Weights of a small transformer language model.
Size: 13 layers, width 256, MLP 256 SwiGLU, 6.5M parameters.
Each number is 500 + 25 x the weight over its row's rms, rounded and kept within 0 to 999. Layers, rows and columns count from 0. Numbers have three digits each. The size before them is the row's rms in percent of the matrix's.

# layer 4 MLP gate, 256x256, rms 0.157, rows 61-97, columns 128-255
091:498516457525487512456530482504534504503507481488469483521530500488532552531524533470480519490544506517479508506480503508475501526532505485488483488496526497483487450493512506512483477494502541481510491466493462478539461507472480504475465492471503494443479486506481508482490473509506505469501498563481503470520478539460520505510553530551515486511487493500486559478495463517460585485463
097:498518481463507515468473505519532552508514476470486481500477518539491505498487533544495519488525509494535462512534461505507515528484491511507531490499498495487464488570430496540473507509482481511493493523461484495514520537500515491508552458491536479506493519538506491520501532523483462513480501498482520524514512485499541553536467527527522524486471496507547502531492524473490492507501
095:567529478517471480483515488513492495490513483509504510488490540511522505504490453503494521493516492505437508518457544537549531523492527533521509475475499517494512495499504469498516512495532483488520513475508493458518478516527497492518554493514531497500469535526491504495482484513536491485493488525524519470516505511460482539465480536536576504527532531511519516548486503515484526513511
102:479500493559503546513504462490481509490457499445505528554458462482490518548501483523514499487500508500501474489496487451494473493530482471486523524507427545520494435542489452519467516486506481460481471470497558508469465503514519483508528485487496465553517508534506485531487539555522493508481476489510528530506490511516473489452501511451519509466473510502474513482516502510516487502461
108:527516492495517483527520499498449515493490517488503486553497491465542504521539545486525496496427499512464488509481495557522493499493529486486556487499454529529482474476439453534490495508496536495547479525502527486515531468500522479550502485493501499506508522517498505442474490477515499502490498506524467525517499510481472501520481490536485457490496460480492508483523503535515518501473
092:515512496521496564550473522464518490534486527569464540509514511515479475532476488496497519555504522507478523508476530510487482509500502519551524513483491511495498475489468475478471483483525484479460526479500476486473488481461500478512479516511533532527504508562526502474481534493487514525479490478482520465454470452466475472517477517480449467510487492474509505454493475494534501480471
098:525551519502479487482500486527515516516491498507503479524507481546512494523507472503481536489492437518475514505511463475516516487523475538532487520527507502474475529493506501497504518490484476469469534468515503496486544506502519489483518496490497488489488519477509497489524485504483533523545501461449516471471493512528518489534521497518481471532552488505522453478455473484566486488520
110:509510539508523486471456472492504528522478486525491517500517510489526517466514469520465477494541486501501508496495499529491527442487483463519502489519549489530518476511516529506464492478480492466521446534460509490587482507498505498553501495519439510472491489506505532528471508496523464520465531495501465521471505513497526468486504523513523463444517509537513490493545484540467478475487
098:534460510519530488488506482521514507486477498501471530473421535515514505480503508478523521516520473531531527507530514492518526520485522470513484510509550468465471519528483524520513535495498460498480463479482477489482517515500456545535488512535534472491488528515497518523514489503463521466538510512481517507468468537488535485491470489489521474544530496540503516502520501498539520515523
099:486502537510503530469521549479525533507479492508492527520521451477495480529532556513515463521498511494499491499468507492497490496509510488477529510531488489498481484489526526505501515485517468496510445458502506487518498556525490496474507456503532529524496515501513485499517518511531546499536508483490444498498509509465512494518479499539507455510438475467523501497488490494470536535487
093:527520470508503440490509475505480535487462448550461508518534537465498517479500507489541511524539491540511539523516494527494515457507503484502440507465522471496485522469509494479448501522505509486514479533509500484526493524463490487491492494487542511478473493463456531506511503525458499469527513528504498490508556528474516478525539493504489508495469434510482528503494502535509530506514
096:514499529479528528462513474495458510529491516515480466516516453498513519550476507498519468434483499478494495503461445504482512493516509489494470493518543522492513516515498505486495537522480510497480492472502530510525484512527483487490459516493466483456480493536504504453470507489527479539525497530498536477524512475541472513470477488484486524495495528490480526568521550506520519564501
089:503477463537552495520462509517522496462498512481512510475502477513487505514480527493482527488522513463493473487510519524525493482517525519487526454498506509580547496535538463473432499541487488510475490479463494526450529508512485488488456540459515475442489506520470516519474517508483517506493520486476550465465494516461498497532507518471533517484519515481506462513503510492520460466508
098:472497480535484500489491522538488500496560480523517489509503515467448485527515521520511523540472503464498474491524507546507504457500505499504537583512457471483489545524499467484518450518514442460501474496518529507518497499510463523516488533496497560518516503475461546473458501499494524509540529508493514487440532508534461500487456477497471462505502521484468532512475498495524469512493
106:505536504495487541489502463529493517537496568513519507482519493552499538501486544504522485494530475537534518467496483536507465486504498537459490481528537504517505444489493515525496508447534465478505517487526515455508477485457485484531530507480530511559505515508539520465476490459481523514515474542500541523505522479505511508453469483495497488508553485441497482564531526527480506494508
104:484501528496526528551473488492453512509510487486517508501513500490505476455494490529507505427486486497505422497515484525513502454480519496467442468481517498524486512486474468477461527488466510500515512485481576477502498516489495510492491496510440489500519488482516506452516456467511485486506487458508448499480482475501539468555523525477458505492518506535492493508485504469540545515485
107:503518493468502506495521542506485489494494474480520511489467517532489480514485516519526492503470508488526500525511481497544509478517498493506500535510512503489484477539483485448471481505575483475524476499496440532488499521512490484504497491517509511499482467508499464494515549529542530525511511558529483476468491493508454498471500511479539509480454494501541503516508548481549500538508
105:505526487500510519520489505474476511482516509463543500512505451537483499512496517500465560481504477496477531521513501516543520476496501518546497523478512486484414497459531500512467490495528482503460512494467527549490491522490472514465475497500473493532480532550508505467516481426521502484519485494513512490514514438492468466575500495484477505547516505470513489531552498496500503498486
089:492477489500484537560497506500505525542464503487522479463507501489443491490509509469450493483490523481480489486487462505477507492508508500503526558523485511504531463516501489475466485506499480517478502537514496517538505460479524552498519501480495450515473509474510496524509525455512521495493499510470502512489494522495531539554471455436511479477492523501467486524475514493507530512489
095:522522510478491473492463456475488474504551487549515512498468495520515499520508506466464489502530519477542496501484505519532526525499492509498509549501494493489519512456478531503447504454515527533509488531552517495467478485526496475516507480518502496521515488496539546533482475510501517505534485512509513529499507488528494544490505485516512530517511496487490443520507481500509498586497
111:439510512546509498519534463501501513466500451510463527513505509530524504484503516448526480500492527526513519502526518530519474502509509499502476517526484463488530502487483492447538484497483470510509501504506505540475441496505490523531504500496491491498470547496547539485533458555503478531499473493471429516435518488525544491521507492468495489529519470495557546495482486547486474519475
095:484478502468516453503543462490526499543473531479507511510459503520470526505493500490488492497534500475482520497473509476486482484526514526503477554523501512505461457470537546511502518480548469472451494524494502487553464498461489509538496477498506456445477539522516487489467498455513495487474459495547539527449481515514466528487529509467500486485485545499485503512532494481548499512483
102:524507531490493510501504485530507522479486522479502491481474465469491550526504520537519466563501475477516488508497494519501533479451485537472531540505479511496458496500504529515527508474500504520506514486515485526523534490477471487521509537496486506491475500494513525535488482534485534475501473526489500497456514546501519488481529523463483503494466504488458544550502460519510492507480
113:537493565457466517512519510482487515494457483497488511539482541557502509499494515497508450527552515525509495473494489513516495497507518476527517470526473454490541517513489463532468520509486494509456505460480489502511504486501450460494501523494478518516505521543535496551493477535501502496484523487500562510521485461510480523500502495478508466534482487477488504471516457487494502486463
107:503482511477500517490520477526514524506521454459494539509494523486556487501512506458492522495488491513441507538492462509481518475522511508501482490514478492501503537495508512459463495459519477502477522488489499502561488539513478505515442533551477492514500516526497490474504481478482542514500493478493509477493505513504501522485508487478491491497516524520442525484500505491545512522527
105:500504561470470467449472528521502525515502538516500473506489487485480503517469560526530490496508509529488512507487521539437465479483504540449474517474513489532491567494525508505486547493555478479517487489440515524487485507525538485498479475514511485514503533560550471493477479471528529536490499497478501548530478530493505509505534496557534524520455452469519484504502517472463540524498
094:506513561511544459486524501509500498537491502495464511507467513529497490505513494494493483528467512488489548517466476511507519509513518516451501520517483424503491509519531523498476502459487501477492504487526491531504476488465491461495539488485436485523482508500444501467548512528551515476499467492471548489490471494514509520490512524488469485532493461499505507490487534484491475500491
091:465472488531567478524539490516529470487535506510512476496494502497501488475522511515527454512483515506509457469515517465501484459485492515442501524447497450502510470542488511468534482532480513533501495478487545498503491547464522519478502553519523495480514526486496519491490513515492520522548513501543488468552475499488486483514467507495472506511493478481505502536445523492488507514488
102:486497471501545557517476501510495549508512488516475485456454491552515499499549463493501534500478482466500472536540538500498501426465446471512521532495485526459512487537466510512542513515445522449482491496521521507485565526483463527534470525510501588483518511502524492450478481512499479506548512467498488482483482545498506494517505504494492537522528522492541523517475508484502545476486
098:505522529486498473493490483506508549483512534438536496514515488501498525503485524495468499511493536523495450547486493485490496497498477490471488442447464528557511472479493475523534552492488478466493510524506494499513492500510552510480465490498488489517512508495529481473469510505515448506457455502546491497487492521494484528479491488513537521517513478522476528514510513463475486504561
097:488518530484523521509454474513496512496484469498494504496521495513508517511497461526490520475536489427498476523510539488496563477510498499546530505496508519509487528528506481511507495481468524486503509492516489492538469505469459535489499521525487525527503493471491496523504512512515522493448475521536499549548567489512553454495492509486487502480503525502496525520518529520517522494483
106:499477560521468496536481539507512529507535485505464445526522499493502499553503496486513478521515476499500444455503511421486524459516501493500502540488505518478557522518506491529531455419483499470479508498488495482524495483497520477519484468540511504516507523513515486493506539478536494508463509516504463504465497513519466531551490498480446505532506529503483476497510508465527501513455
101:444467494526517477493502511545495515506501474518498521538509523483468509553474498476456532530500477506475517487484497443523523474555504533501479566535467516489499521485507473483483512505498457477521501500488479504501461562495495481494474494456522462493504473451510489498484445504476513506506496512484509512484530484499499547485464520471494518508468482511486492456539458500550477482479
095:552522472529496511510518534513467475491534488471468480483503477516517531488490498517480488472521501501449530475518508502508487470512479478505501481468486510482522523540467523484513470488474504520505492520498499486511481453546578526499501511523472497494454473486488496520466506533484511493524489476530516480504462508522505530471554545465502507516501539420518497494490498492539505553528
098:477465464493502479486487544477488496535492502540469488445504520509500521514501517467485502501490470508508491515506474492525501544463521530517528512505501469540513493489479494547518461441510561493517502511515485490452510526532454500518526475471497488498519531482497479505446543477464504521481493472483503539503507498541461517525502471507454500495506540484518478511511498480529463509531
092:539541486481510505479484506484506490491532525548493482475522537500520511495499528476509497531487506501544519519503485468525514456468470512479508539476484524502524491533525505485470580517501545503520455459473501514492538507509503479499505513547496492501497477528527496478464513498534496551528511461478468481452582521452504482472502505490513514509504463553506534545482513532487504488502
094:488492524530514503513460539489486500482496447521496528515452520476496488503507523543472495534475465502518494445457516517521501525488490516483514481514463475495477457550557458545507488472493494457516489474473473482499496513503485486470491549493529488480516511521511480535504489539549493495473484475449496517439508505506538480420488524554499505508486493495501512471493492474490495509501
# layer 4 MLP up, 256x256, rms 0.157, rows 61-96, columns 128-255
091:496491535540493534482460506509508492514481501471542521464478488528475442510500505516526476498466524524494517536486496476514508504502495524503505495509481497470501517518458511503510532529528479570518477519526495541531485518545495539522511500526533485517514553472521496468510541507498452509501500462516493543527471475521503508519471496466517476521529479501473453510531515491517473551499
096:518517482545480517471517520442500526534533529503509538459522459487480490496490504517482540454512474510519472507537452467508490487460510484503564470474503519508491512518548510469455479512445481514512506529461496496496474512494518481485516469489472484519544521513528488496492511501526435528516533461492543526510481501496516495498518544509496550495496493500497475494488500489537484514477
103:503491533494498457487509477467489504486477526483506512550511473511446508522476510492522495489506488521512467498511501459462468508493497462491489549538546488517492500505485514542494509510536539497498473522512487478422543498473514485493502528498507513484507485490472488522521483474517517496489472476463496507501491519529506493524504472507443499477488501450496487416521498525498505482503
109:515501508508479461491519540520556497479510489504517479511506521516513518503549550545483517481501468493497520499524512509495476479546495502513522502481523452483538506465484540460485458531498500552468523535495505491579467504474511552499519488514485497513509539471492504480487468476492534490519484500462497512491489490527460530543515523506506481529562549473484493510468553533507479455503
105:470484503523490539524526494483483468492504538478522520525499512476464488464474477525508494512502494547441493479493504505480497479438515489466510533505463544499485503480475537459481513523475490535505507457492528514468501518502520508492489523524497522414540480544516507475485503414496577484513503485475487495505478482486504503499478495469531499518482511526463469498483480481473517497509
091:469531524480476473505488491514477503451535474468494500478487520539559524470507480517524508478516451515531443460540449506509532495499484510486465470495496513511539518505531521522484489539495514517496470516505539486535488513535470503494499461516440445507507511475509503494498464487505479485522531480522502528494493493520494502508530464508513479515518503518458502493451509527500506540519
100:499434502497518535521517497522495506491521522493461553488483462431475532507499527505552534515484485529443506475468518540467473463530475503480499544491500458533504490485510471488494485473529474485486468505532494435507494508450495492510497467549484523510500484508496476491480497570498502509480520499492484498494511487420460526514494507520510516486443531521517479460518483511531507481529
111:503531520479476523470516473502547548522511487486494484496507500479564517489524496484520461528517506484437496529511490490522512486539505492527509493467511471493519482546472548490526495501556501468447512489490495499513511524462484470542495539509449558453479493462486464546472508514503509525509502530505504486462466511523509500484518547520518555517512476500479507469528547508504517500460
099:501548522466475514542492482496475484572538521452500572556498462523478476545497506521483487528529520499513506509503485507513495458485488480507521499487514536497487489501493518460499513514529538463530511503524504483539485456482488501444480484513525521498541497505516504508524556538464467486510538503513521448561502543523492515527524475516502527472502508474512496498481502525489517503541
097:496509536461475525452499535431443496504496512499514498518447514516479466479520544480510504452538498524520465454480492524563517496508481498495474569505452513501512530493523521505487471481508491494540500479510490499530504511489488528467520513495490491494516524476547475480518522488486487504568514509514488505528528450448478519475507504476512518524513490485518514516493474477455496513527
088:494489509480476510470470524513470477497483548505506510521494507492505484500516489529512481474449511526471483524516508540512466516507504562521553543500470467472511490460524466528540524500546487531496533476494509522539471489540501523518507503501438507498476569504563526493462535517501513460482466518486501491497538479498459480512478492468481469511523504485479469507510508475531525508495
095:478474508470503487531484478481472497456511460531497427488483470501501498513496498489512492547444511544511519527494526494461536483514550559460506498507518533495522541510465505494496504534501508472499453502529537502551499496513475473463530503495486496506486473484502481540493497492498508540493511514504557509508466523469445458492486478520459496480515502481512500514465514540534497534492
090:506496511496489452469543474489470496541512498495491473540505532530526471494512492552513494491511502542500538499488481491489506527484459496507494526501507501444482526452469507521563485488507526474501507537483481477515524498512508492496505475534503519561528500474526454492492483497493481479516509516513461513510515546538472504504488503542483547491445458513493532500520554505468553517489
103:513501477478504511511508494544518506529524480483479449508483504504517481529431539441557482470507508510487506488532533521470497471478511496509515510472549471467510513493536487509513508501510480542485496521513501532536474518503463498441475441541540489488470507459510493496508526527504528478517540460490486527558461536519440449522508501456519497520508515535491498454514461503483505507507
106:519542510492503530480521510476526523470505512505485478514503455508495530543464559513562455485498492556477477535459506508487519439515504537470480529491513494500457511562506560519518523500511502469519509528526497486497514452516508515530519470535522515479516519465529496521525538459477544538491502538569495518523486502510503527468467519520516498498503473484499473505480475504503500516513
109:498407558541490495472466541516537504498493513512501476508502506496495467487540501442488537505542467500490506530506521487487493503520504528525568496479510488507495468485527492493491494539507492509476503475505476488551469469517504482476560518518523506516505494512537503522471495504516535477473482499483520535531487472511467536502463512507546503514455496496501532484562505461492524494535
104:467510494505503470542466447458501519521517493499509502512462501522533503489509528523549481487496470465485523491508539467532493507523487516496529503530539464526489522500515513503521510493494528471477520510484484502504511533512493447529500514517560512512485513496501474507571476497508498500472549457476506547503498462497467513470496481499473492504518501490519525523475489509524512543479
097:511551488469478498458487502519540486496533474529506490483512457518505477527501506466478518503516514527535455491477497532424484532454520507480515474546447489493492510506496538540563487477534494521527515490509503461483513478513526490510500524489503507519535464491488524519480533515488518512530493506510482489454510490519511503483475492514520477483496490484520524530493474462513486500513
094:507486527521509514544547490507529504460523496509483498456480491515500495533503462470522501506512511518511502517506489500525490492515534511514468494466510483531527496464502541460518488500482500544476561519504499502489510495496518515471493507496473471492516476511496506490497499479523544502466466473519551530515470477474529489527512464504534469462445459485499500493511459489568521530473
095:507523488494492481511470507468480486467501506503533534506473465529492513487524493491499473521508501535543452503505503504517524541472467522518507534492526462505522531477513513491476494485494492481521511543511472446466511514510524518529505485537427512497525484509524526527461526505507498511475478499491486488513546485464499541524497465541470469529499524525503480523550479488511509550533
120:483520503516509519507515470507482471468486500499462505485501509519524512459527514485497492537510521531521468453507563528505491505495507473503461496488495498462492532504460485510504484498501486543526486486520525506508476453508468513511526512474518491510504502502487523493560445517470498504517434472491470497477521476533558450508542460486499500520513488468521485494505505508489526544496
097:496504473487503511468519523498520550498494483496501488497511451489538465474489542497510458459480443520504530487527477524450503477509499511573540470477522518486496461536479498469526506541491494459461494494465506461486533491518534491491487516560506488525518468523489520493504516510483518512482542557491523486505527497463500490545500525517498531507492537508492531511494520502484511449499
099:537521468549525540529531512510507512505492458494481508465470495465508459498518503514485466492463542555483545477498497459496527531460483504461515490516481469531515536513485473497482499493462512485541545475496510477503464484493495478465517528477523512508485481449504506560450497532539481488505523526447501509490476465484468508492472496527487480495498508512448518533496504536518470496536
112:548516534512477509529511468472456518502463490502506461512489522527505511503524470481503489471479510496512485492517486515489532508425521518550521477512466464512510561494537462549485506484510523558472497516500486478508518507497435453508475502517504526481486509525491488523502500457491443502539486473490497498509509539482483458518458494470485477520476491485490519489521528497503503483500
105:513493473507531490494510453495507460460484459466510483519489500470526484480519469499511545469495472529494492506466493513520480481494446491501484498524502481497495534487496545487499474508499452521524525492504514498496478484510467515527484533504449498548489477483536519519452489529510529535502497478484536478489506515454510496500489493494500496470484511509464450433505510493509515529511
102:502485497465514470536529479501485485477516503476545492528491517507489476519485529497512497492516433482525502492513475536484500542497528484526461557529520509514453504482485504514498481512500500530469485461523497490534504538459494510553442509513491423479514488504490510511538506534482510443439520488530528475520520456473511526519513498476517498499473469495515490471509525468534509538483
089:506528484514498508435533472505477515510559471495558524548544494553531486504496467502476447491515497497515519514526456483493535504541500527492486488553527464512499494504547517478502487454477509513498504511503538517517507496508505535454570503493495540521463475503495471486482499543500480481482531527503488516473535490478495505441485484490545480504508486463488539529508516541462559468486
087:463507452498509439514519489520492467472539466511459462467500503498521474468494510482500489530457525506457447488540543481496477480525471524458513517492528520495530492518492502492542477499478532494497515471474517508495501528485502482488479528488504548501516503501504515453524526504509535520544506482539512473546446508548479507484446520480446528469457488510512497501458491522487473519487
101:483531511505485535515472488468490496525481501502537497500489504502501518498563479485497495442479507473517479507512521460457572464502495518510547479518524562480482487579482457536499507524500493507517504482528416530477519491482526512533503547503489548501521505474534529470509511508494503493540472494481495498517489494491493508484516458476503517515537506491493488497536508504509506501533
103:471492513505500516488533492548498540526507485498523540494511464523494458508537538468467523494504503499520476492511514463487516481531493484506494527523500495537480477510532490489499549525546485473520502518527478536454476481538519489481510477475466475528506533464547491513518480516470489529495495506507509515451475505501523556516525520565546471478500484510498459498540522498525500490518
091:508507500461463432536504501473494447525500495513479470495476515463489504466479510485498488506471519542507486480493512472541525523496483490498488502499515515488492509510446496549473475515524485475456453528487477485509513543509516483491535576470530474493505474505497551496494484498500489558508496491516535500480470530464476567512484457503531521543499459540495495492511471517467483512499
109:489523540537563491525481507484543503507479532511500536486476478526533481508511493520515520512505525483497504509490520464540488488525453559493509531509524505512501492503475509508483508488488545498546492464447484542518530564487471470494496535511477525552488545512483484531487528490529487518527542510482509489492457496495442468502491501511497516512495495512462474509495493536517492490476
107:489504529547477499545472536486494514445509520506483518524500462470495483469517488479482487468490477492537477480544488484485507506523533530483503511490489534522452559526513484493508508507504523477503506514477539509476493493492513485496479430469460492532509483497519462458539482501488467499542483490479493522456446529529516523507518453489536477474501491490473512553524530526486455505530
087:476501477459497510481437487455509547508477487498521507476515528476490485544498507519522515493449500506449460494497542542495543557518513499462461518515501466531480495476526453514504485505497536528482502493488511529503546488503502552445479462507464477498490501525537483487507504530487497526502507490461470541477505530480537480502520479480506520456530470531494492494506494494474494479529
099:499478515514497492467498504533509538501504562504537503545533503490492484508508507551478467485548506518539514511462525485477440487504493486505507472481495510486491506539532487484499507492472538500512504480506464464526452445527461532467491532525493527521526572471512469508535507523519521515473468506515518494515430507494534492472515456532499455522447471560528502479491492502516504495580
091:521529476482508528497480528505521482511507514540512459482525507453537514475496507519501535489505528503525507478511510476472465485492511563505477525527533505538533543543508499500480511531556500475539484476466496520536498456496465467505506489483498477532518532527511485500467524509480503529503516511516482503459595508468498496517491475581475452512512494556519538541512495534486497513450
# layer 4 MLP down (transposed), 256x256, rms 0.15, rows 61-96, columns 128-255
094:507534524490460458537500514516502509526506501458488492487483530500482539494484500469466514489478474477480553490504491459464499520443482464474530484504538525496538475522491508473502492471482559505484552529501528520509480501509482536454514492496558507525481485513514470502500480501513506509470537487564428531492496487503522494513530455502488498505475489486485525490494456446510487525487
097:521532470505473506537470495466484521533471475520504523513495491518499471525517500491499483544501513462492477551545490513525519514484483520499497546548458483494480496526543497541523526472511541526496447512519521503522486559487495518554552459492504516501532500543543522505479521494498507471494479487439485476473529497488530523492477488508510506487483510500521486551507507460480486502524
099:492489550442529450468468486552519474523510518479518493478502517530473451464469466511502498524475469527492547512504519525502517484508474505565491476498491501495523455542498476487494457489464495487507485471519495479502491465498498487447511519498527501480455504528505466534475458490510567516544496512481503487487517492497526516496477536552522510492498501533554423483514470509502500518473
103:517485503501553516516473520529524508518555489540484518503499467524508477472512540477530494502509505531491498487494468481497505487508508536501534499443521457523436517480477478478535521475495546533530460565505507517543489478522517461467495465520482513528453518482465509540521510492439511542487523490515528505467496506505481496522496498489487495510519514511449511509471526475432462494547
102:490525489504528493502536489481522493499481420473508493500505544529538476499440512527464488518463508492515546481481539494471481534539522510516551463529509503537477493467465495506504512505504473546539518469528494501480470506482506505518497501534498478474503527519496534472495538479478562481535505526496496498505496454513484469514429484484489523497525496521540508469525512519500473519472
098:538465438510504519508482468540479553484515443481507482499443490512468518545472473550503532480539485507505486488515505529508504553519503498530506488479491501514474528496538523514515549489529493549493480524505583550500471487499478503512487491499504540512503460524507490527491483520493464532550551501493495471476453527544525491529470459542510477496490488449497454481470510510541485503552
100:448529453457489533479494503471525540462493540502477509523478493499479479484476496519502507535496486518498493516515452552502496559485526514490503490506463522440492480505479491529513497545480493490518495507507482475500510468515472489488487484495541485494533474494443484438512495490489469481502538460481483452483463529504532485506486497518494516485471540525536517509466506453505519507536
103:479557514507480463482450485513502542543507489491529501483531501528505533509530486516503453489513491506486465517494522489541524464505504487537466493525538494495503483510449508530508500485524536511544369491479468458470497511441446537516464492498432552460548476488517430513498514469489481520501482464488500502473486520480495474504471542498468506503483489513483513527505466514508482533477
097:508463480519536518509503462516517486558532496495527480497489456469504466490482510522471512485493502546461502483484476510488449550477518489522533478532537488494495491503519518471498441521524525541502495505523456507505491482446525480504508479526533539458501476517525474544490477494511476487488547544536480482539529469529520517507500560484487497497534490536501508522488497530499476498520
100:507471500507457477481479478493466506489505483485505487489513459478496500503551492495459516466468473466513486520502496517504508501511536507546480536475503525505521542525491527496515463500505536476475495486506505520473491562485469503501502510510479476486491531452515524490467478500482514508482481508527527441497520479488481514489483492500523438528442502478503458452466497464518500490519
097:535482479510475485494502483519487477474553500534488477554522483458477469458513492535546471489464515433528543495512455486517500472491492508520544529496473516457488470471510512507505485514513475547506465488500532540507479504496454501502506501512532495514474490484526562486504473505494528517470557510487479526497449534494487506558510487470497480469494485501509518488471539476488512519497
103:519528509536477507502491505481462517459533488509493483544526490496554476532502546543503513514509486499483540476474532455496521510524503534488535511486539471473498510519528510490540508509492524481468522485485450533475525500488529493529495537505491497508473487515513510509508498484507526532510470488504475469546479485484493463528488483470533525500465529523529515501540495516535524499526
091:516515495491477477501465484543517474465510454488500496510450501490474503500517489486480518486505517518479555497559489502488505506479497496506482474506530493453497517506529482483487519549505519504495504507494575496465476453465494481516469510510505507504493535514462511481505490551533516500506526444515493526504496528494485489513513503533497478481496495511535489523527478478480502485517
099:500498538534462501503498495521513499499535476469505539490515516501536525509488495467477457493536467583511539503492473513514471447494538529526484479422532504497483498506466506519469523465486493463535505502516510586476511520483493515524514510483509488496417470486516476503496483509520489531468478504473504501486489556493522487525482478506479478550494489481491484484526486455479503492518
103:515507493497518532515488484512469563506517485477491489516486505491476542516447503475502484496453496490469518468476503540492509500509517506509506483525527506526533483507542493529490503434516537502485513485495509482545480524508492483525508471539519521506581519499501505482525518484459516516525548495511499493465499503509502583451478504507494502518539496470518515506501486521488506462505
098:511517517550448532520531517505518474474490510524467515470470509472479514498490505493494546538485554502491496516501437516454544488478496511492468494517466487502540556500550468468506518486488488479471497486520495506483521507460502525506442509481499503567492476509537475483495501558537486516496506505452471494487463459468528552487502515500479530479526507473499476469509483504533477524527
103:493462459522522513507499471533427449504482517479469526521466496452519532513492500486456546479499462527517519498505526480501530478515486483484492506507500516498524510526482504514487501467519535489475428504458459480485465513534560473510517475539477552465548584498484502516470490517500514524502509478466493499492515518556514455499497475538567509501508477486500507517527500505497484523542
104:439487530475516516505515493454482467482500501471468549535527492507501512529461547520501530530538483496472461515464488500480485524509493544486499487514517513533499484524525495501502468502478492485521524480474498489576549513480495501530531504487507511475454535508529489504517529470513489512484475467472511488493477444499500464554441508492505456495476532462513532518484506529485476486473
095:490497514486514538457501478513490513490449491492504509452453475526480485526449435486530502513502497533515504483504497503552504524512493525535477470517505512499500492490494492496488562457460511497475467479500506482508511503499476554484473524495492513489540505499500501524517491458510503479476526545478499491512507499521490524485500480464472484472484468465542516524498559549500492495497
097:501495493530546536504519498501528526490485555514504526466508509490497477463505516464521486469487518513529500513510459516461543487490500475522521501527498541506491520469480520534510485510544505544548518453475518490509511472507514485511509501511522556483564503492498505501529464496511497529501497486477516487522513504494456501466473467525465476520519502509519478504451459519492531494490
105:509519492505456484498480505534475514519466495475399496509489492508487464473530521516540521543524499483494523515502538489520537514531532492533523481490530487479479519502502486502478462484488511526512539489549487504491496498487497538498557493497485507503499519501523537494515511513491505482516546478485510493510459442530548534483521492500506473481459483439477505512488525492522530508488
099:464500528506486511511480494501535501503520523451546460460517511522479546523497498498485525513508498490527517486512508472507492476483517498514474482526471500460476521528493499566477504471488510468515513493496472457518515518539491488515543513503530554469530489513483496481485486475497519469448476478525429502521491476450469455510513494493526471489483525553477472538511461516516481527498
100:495506504522487486487480521506477517557499506547501523513467518500510499522481505458549504490464534496456510487456532508522554495546525497488472497479503483544494508491526482500487495511482491509529502487531490515497483524465498468510500538511502500494446536471489525516500476474555468526486531471508410552482450489453505553488526493469479486478504485526510484502488496474514516498494
105:501495455478476506473497517480491485486516491452500520518507470500520539484515457457515496502485489495512498494509521528513475483519489541498519458502519489523480516550552508471487461491443458527465475505455516469539508471480524499506504502505512545487544480491542495511492491482470483555557497471515512511504537447510492503512503516459503461544504481464489485487519501496511524498485
106:524492504485490520514502440498483507492469491467518565547478527507523490512568485514501526487519530527476520536529520480516481473497513492477485532444557466475509532491508496513482546499489468493534498516500528563503511498489466506479495461524476468464495465551495517499479490505539472501464509507503509500530506510472501493498498557502506470511485493527519509499491520505474501485479
105:506544521502514489483486511481505504503485544484490475495479554527528479492538502454511521505532480498523534553518473513447518544527507484509524511467490526515512489509515485505517464473499529545537529500517528505509521535537491519518457501464501481502517517493534478491491531560488510488500478472489474455546539510489500480503503508510497534525505470570456544493485496472488490517510
097:501526499515478489477479467479510475548509504456528508459504505458513458465460518486512488506481495472512488445534483489497479526489479495492498471550500470540474524527497491493433503457489498488493526498521501458457440450501475487483549485526520570518490528506486516514509495491483516527510491441484499505484527494464517466478518503501460517490510475460483490489513506463430501503476
093:543472492528490517491516493516488482492491517496501503524533502492488504491517516511467513465524479543510459484512455513510532496497543559490504472456497507518468508518515501502464509492480489523474508475464505494504460515457485510492497503505487459519500511530507464540522496460515526435500475513536513523500514481521470489468520490505499500514483484497489518512525579487529449543489
097:509468530482441520486471492509531512493462528449449497453472486462452472507558488523520473477467525469518489458524528530489494515485516526437494499531496543527497502473528575461506457498515479511516434488465484471517450530482536477473494497481507527494532521450526504437534455480474504512486475468519490486491484539479495440489547493479494514508475505496498514511449496474487529487503
097:499489502514472517476526566539509518520470439534538555478507476531500484510498482463500512491508502489486479567501528537525451506528470555464482500512483534488482513509534542486495511517459492516493479480491465510467489514500549514515501448459507447537486470507548501470527502524480485509485510511509513485517501460505552519507504484478542499488504486458506519532505530464500514461443
098:487471451477486539546495476479476470534539480484536464543511516505483524502481499490496504437503561509527485541514509536508500494544535479457569476518498488494511540488475518545512447511492457508480571497479463517493482502525516551461428491480471517499509515460479443489496522495518478480503514525521502494470445503563512486500492502488543481511516518504537464503529513534486521487508
108:474514533489546482480505525505497501469435555470456473515476488496516484531522499543563501490543528492494459543514544495518503511508478480478523496495468465503556486483506523487508460475495543484492468500510498473490506496483480477508495431477452484548545538511527524565502513521509492528480551502493516521484509484498510519498542460514480488493464487521470515500456448503503476481479
105:493520501528507549524463518488505472471478512508492521519520440475461516487499493476502523552502511471487504492528509466477556524501528489500512519471489481456434486480524519493482465462488467529526494487536476476521473483539495451524497509434500489561524472460480526542476528496517508461498538464501506461486487498511499475503493522517508465535509513496487547528469509502539490500537
094:509517549478480492487515491484482530486480462499487468515474473491470467512522488528493450517524497474484475524475558494484509511521460507455523490534513476502531424509513502469488480520504504496547499474494520534481522490443473539528495506478458519471498450531493492501484504502504507480518474495481493459527517502489500488471516497514461475478523510509495478460559485482503509492494
100:504446497540484525446486465495550542513472490500537518464515512522470534495488453500515520495506536500476512481513486489497509461519521498518451531520452532536555488519494526498494516491489543519470477520530477528511493517490526472518455517491537460535511484519518497454516508504506536500503492520491488462491443501479520467510519451518499492505514523525489503507473464518503505505494
096:525504509491478483476514469489480554467485480480554504548505491493521483486501505440478505465527511475508515490507514517480474475546497506483461530513504519544506533506456471501456522478520448491488431533481524532509497570498501476483474484488547505465539504492472470477499487503531545444462490487453532519488469521544450523511481477495507503525512499520535510485492487491480534495474